config.toml
num_hidden_layers = 12
hidden_size = 128
num_attention_heads = 2
num_key_value_heads = 2
head_dim = 64
intermediate_size = 512
vocab_size = 8192
hidden_act = "gelu"
norm = "layernorm"
norm_place = "pre"
norm_eps = 1e-06
positions = "learned"
qk_norm = false
attn_scale = 0.125
bias = "none"
tie_word_embeddings = false
parallel_block = false
init = "normal"
init_std_qkv = 0.042
init_std_o = 0.0522
init_std_up = 0.0601
init_std_down = 0.0601
optimizer = "soap_variant"
learning_rate = 0.00836
lr_mult_qkv = 0.5
lr_mult_o = 0.874
lr_head = 0.00936
max_grad_norm = 0.5
warmup_steps = 200
schedule = "wsd"
decay_fraction = 1.0
decay_shape = "cos"
final_lr_fraction = 0.1
batch_tokens = 32768
max_seq_len = 256
doc_mask = true
train_tokens = 117100000
max_steps = 3574
dataset = "wikipedia_en"
Each number is 128 + 24 x the weight over the matrix's rms, rounded and kept within 0 to 255. Layers, rows and columns count from 0. Numbers have three digits each.

# layer 7 MLP down, 128x512, rms 0.0598, rows 0-42, columns 0-63
128117094138138153137124127092140127159120143143123134102130114122131192140120119144164110140126134153142121148102122107119153116113116151098185118085146164134178139156148139127157158125107079
086097129134120163156162099133109153154119124162090113153134155152109128149153132155151137123157174133106119121143145127109142130105143146136075131209176090098150116141113105120160111164102123
138181110154109086103177124159138126152158093152126092124130155132124116123089161127127113108114128118105138118109112118174100139138122127091148103125101133163113148152149149101134139083082087
126155118113120107166116129122181129119171113141101086109142142123141137161186131118136156185163139130142114116081105092157116165127159083123144138130095143131131159133147157114178142144146146
143135160135120128077141134149162114106120138142105096132118120075137155153171177132131131146131093121117137165150134104115123170184160154123121132151141136120141107139089153107187133133118114
101144165127111102124150136110167113115117118131094119104109111132113114133112152146101102146121152136118146133113119070147115142141135116135106115089134121104169093177134144117137152125115118
126133149178126133119122123120109103118134083097105106152130110148143136162160116108106104162116152105116135101107113133116136121093145128122122112147150149148158114103145141160113105077125141
092152122117111092098127124102122098132122108131104143152101155132136164142148101108116197101121102134119145125086136109117113118114149114139123134137177084165126113151079110168123127101118158
132117137148114124121102119112080166115110141108135119097113144137132117087085160141129110111129134141140149130184138142137141100120116121097106106130091129079075080163152126099137134126125166
150169116130125136137148131154110125070130107143114133091111119170153141136088130159123098104109160131123105198130122142157108121080142133116168116102142126127156079142095163158137144154120096
148124145178129127171149102129129107152123119083108119143138139119160113148141147125113143099143130108140118117151116094058115171132117073123100111136121128103145095111144125142124110109137134
126144084125146103148158172110147115150112129135138132126129116169123151129128066109172149116168116116106131132114129145089135123107112155076158163122154120115129150093167172127096115139129118
136151136137157136125130104153152125146110156157103117178089148113138168128102118106155147167141145131162147140138140111108158133096129127125146163129130140118122109089152156106150141118142096
159112125098153103136131108102163117106114104144088118129114148131139124121128137099098108098101132095140132152095125165114053128124145120106114126136159128087112106125161142127100146123112115
135127154170112124130104126125142106120117132147093110083126123122120092148149136124131120130118106089080115202118126137130132142170120092150117153191100143175142130150127109077112094103131083
132124155092120102077126138101128126053149111096137093138149134134200127125121064109131085122115136118116108142143118145106085097140112166148097076109159102110164102177144141134135137139110091
140104140097112125117099140162095127136140102180127133121122147133155130114097159145099090114151163119134121103127139152143148123133161108137158090141083107094126140144132113144120091122171133
092094119149117113135123127125149158157132149127170155124137133098110117144125141093118155119143148125141143127125132128125122143106143159123148136073108155146118132140161109123132107119145144
183110142136139103120159099134168116133147128117134128116138147111111156143139097098097137135119133097108156134150123167127120124106147119128144116133100128147128125123107095099123118176103160
123104098132142129128088141108134134131116133103121183122143148088134143117152113172131144140119107149116159144109127103078099117157177093078147155103138124116129129124140106117134081103094137
111110100145085131115175176113115115148153079113155121135163129134146122132097087154126100153160113151132130140101137138125108148097153134167108151130135152084123137163177121113171148094123120
102134122097158150135132158141086127132124136151147118106142142144151127124104122131153107127110125124079095135167156135119134127139154134151152158110126102172095150150145131122161118151141146
124152089114133139135087158154168131120123145105086106122166126146166101184173094139123151129093122164119126135131124134122108106120165122115111128119169157082112113128162099114130084154157120
125152080142164093102133124139141111146111120107142121148110117164147137118094137137148168114120115127149118130157090101122112141131114120100165123137137130124106129150102170128071134096182191
115101104116123134139127117194149138109136163149101145141103165156126129184125086111111134147143164132181153134115098151194132139109163092148118124128138126103095134125162114089167148155186116
153123124137142106105151126119147103171141168135136131125140106151115147118146109161175095141124119125136146135176160116141104132112140130120130094137125155156128140103103151121101120131099125
112157117121122111100132154169125130145136128103118147128142143104135130108161126147124131145154138076110166140116137148126077144131114122123130191140101115088151101169174102155131149074164139
147101096147118152128095100116154102144134090176128160076111114102133174136102132155142136109153131170103142102166122121136126149141105121112129161117078148126116120104137127100174116109176141
142092091083104166119124131097128115158118152108131124141134082159115126094124121095131130130101154158124134149116149161098185130092115127133101126137120167111147080110159150163118171109148184
138139123155104096171110151124116149132127140097140170160157065149161114176113175153109119109120135086185142134128116158090136143134150113111155134138161169142096099151149128129128157111106090
146128138134075179141150144141132122119074105164122141117128178094121085121092101131181152165119124117117125096102097132123136136153127107162112113153117109106104177170108093084114120148122166
144127132156133106140111146106096122116125104116106101089111117081145111115130107112121127135105110117164152096115116123089136099147105150151123091187123112111103113107126136086078175187089097
136151081128147114102145145159130140136186153090131121097123145136131137135151092128076125135116154126111175081196108150119134168142108113133159113126153102146156177153157096126109113101097135
139119173125103115106144133169145108101128131151083130134135130139105145116127147108126097131071148106157134148136135142113130125110126152128126083137127157135167143116195171151112127145095144
168124148147158133097159134118095151139144140133122099128152113118172117127140176105107153167149132105187120164131111093140110144122102155140118156138124131158117135156129146140143145114146081
127152128074128112123111134123139114086112165115125148121191128111147100131136091103168129112147123116121123105105164131205138158119187121147116146131189182117104160133157139140115139093141106
117105176140091114130107122108139123111132095154129097112141113116137155063130127139083103129148133140105166115158134129124127142111112136105173097164117120138148160130101097105076136144108130
150152171108114170101170126090111147124145113148108080152121137122139195053100129157131122121159121086141101198107100125051110086128095126107126138125098128127135090114124123127133111161097113
079090167114143075128137091125135136160119124157117155114142149135128142156094147135115138139157103088123119129134159130128151161126155134099102141156146111115178113086144108127150141153113087
147123101156137118123175093136146128148131139101156152147127139151141114135124157141081115151111115130170066126126154093149082109166104138113108133148086148108138097090097125113089133111119120
084131106083122115101127108128135088140160083149144166113118109175095099148103141133150174150086131097122085096144127133185108128116119137158148149079125129132096122100109113148124125116127147
110145097136110147139109148066128113154122139125178130091111125058116122135168117105098151119086161122094148105136109120077162113105120147140111132136145105134164164136098168120110116144123174
116147130127127119129128150077157151090133119111144163136153098103160187121100103127153116118083100126165125138111105178122110127148104155135086109099141076171171133134147095138129153091158127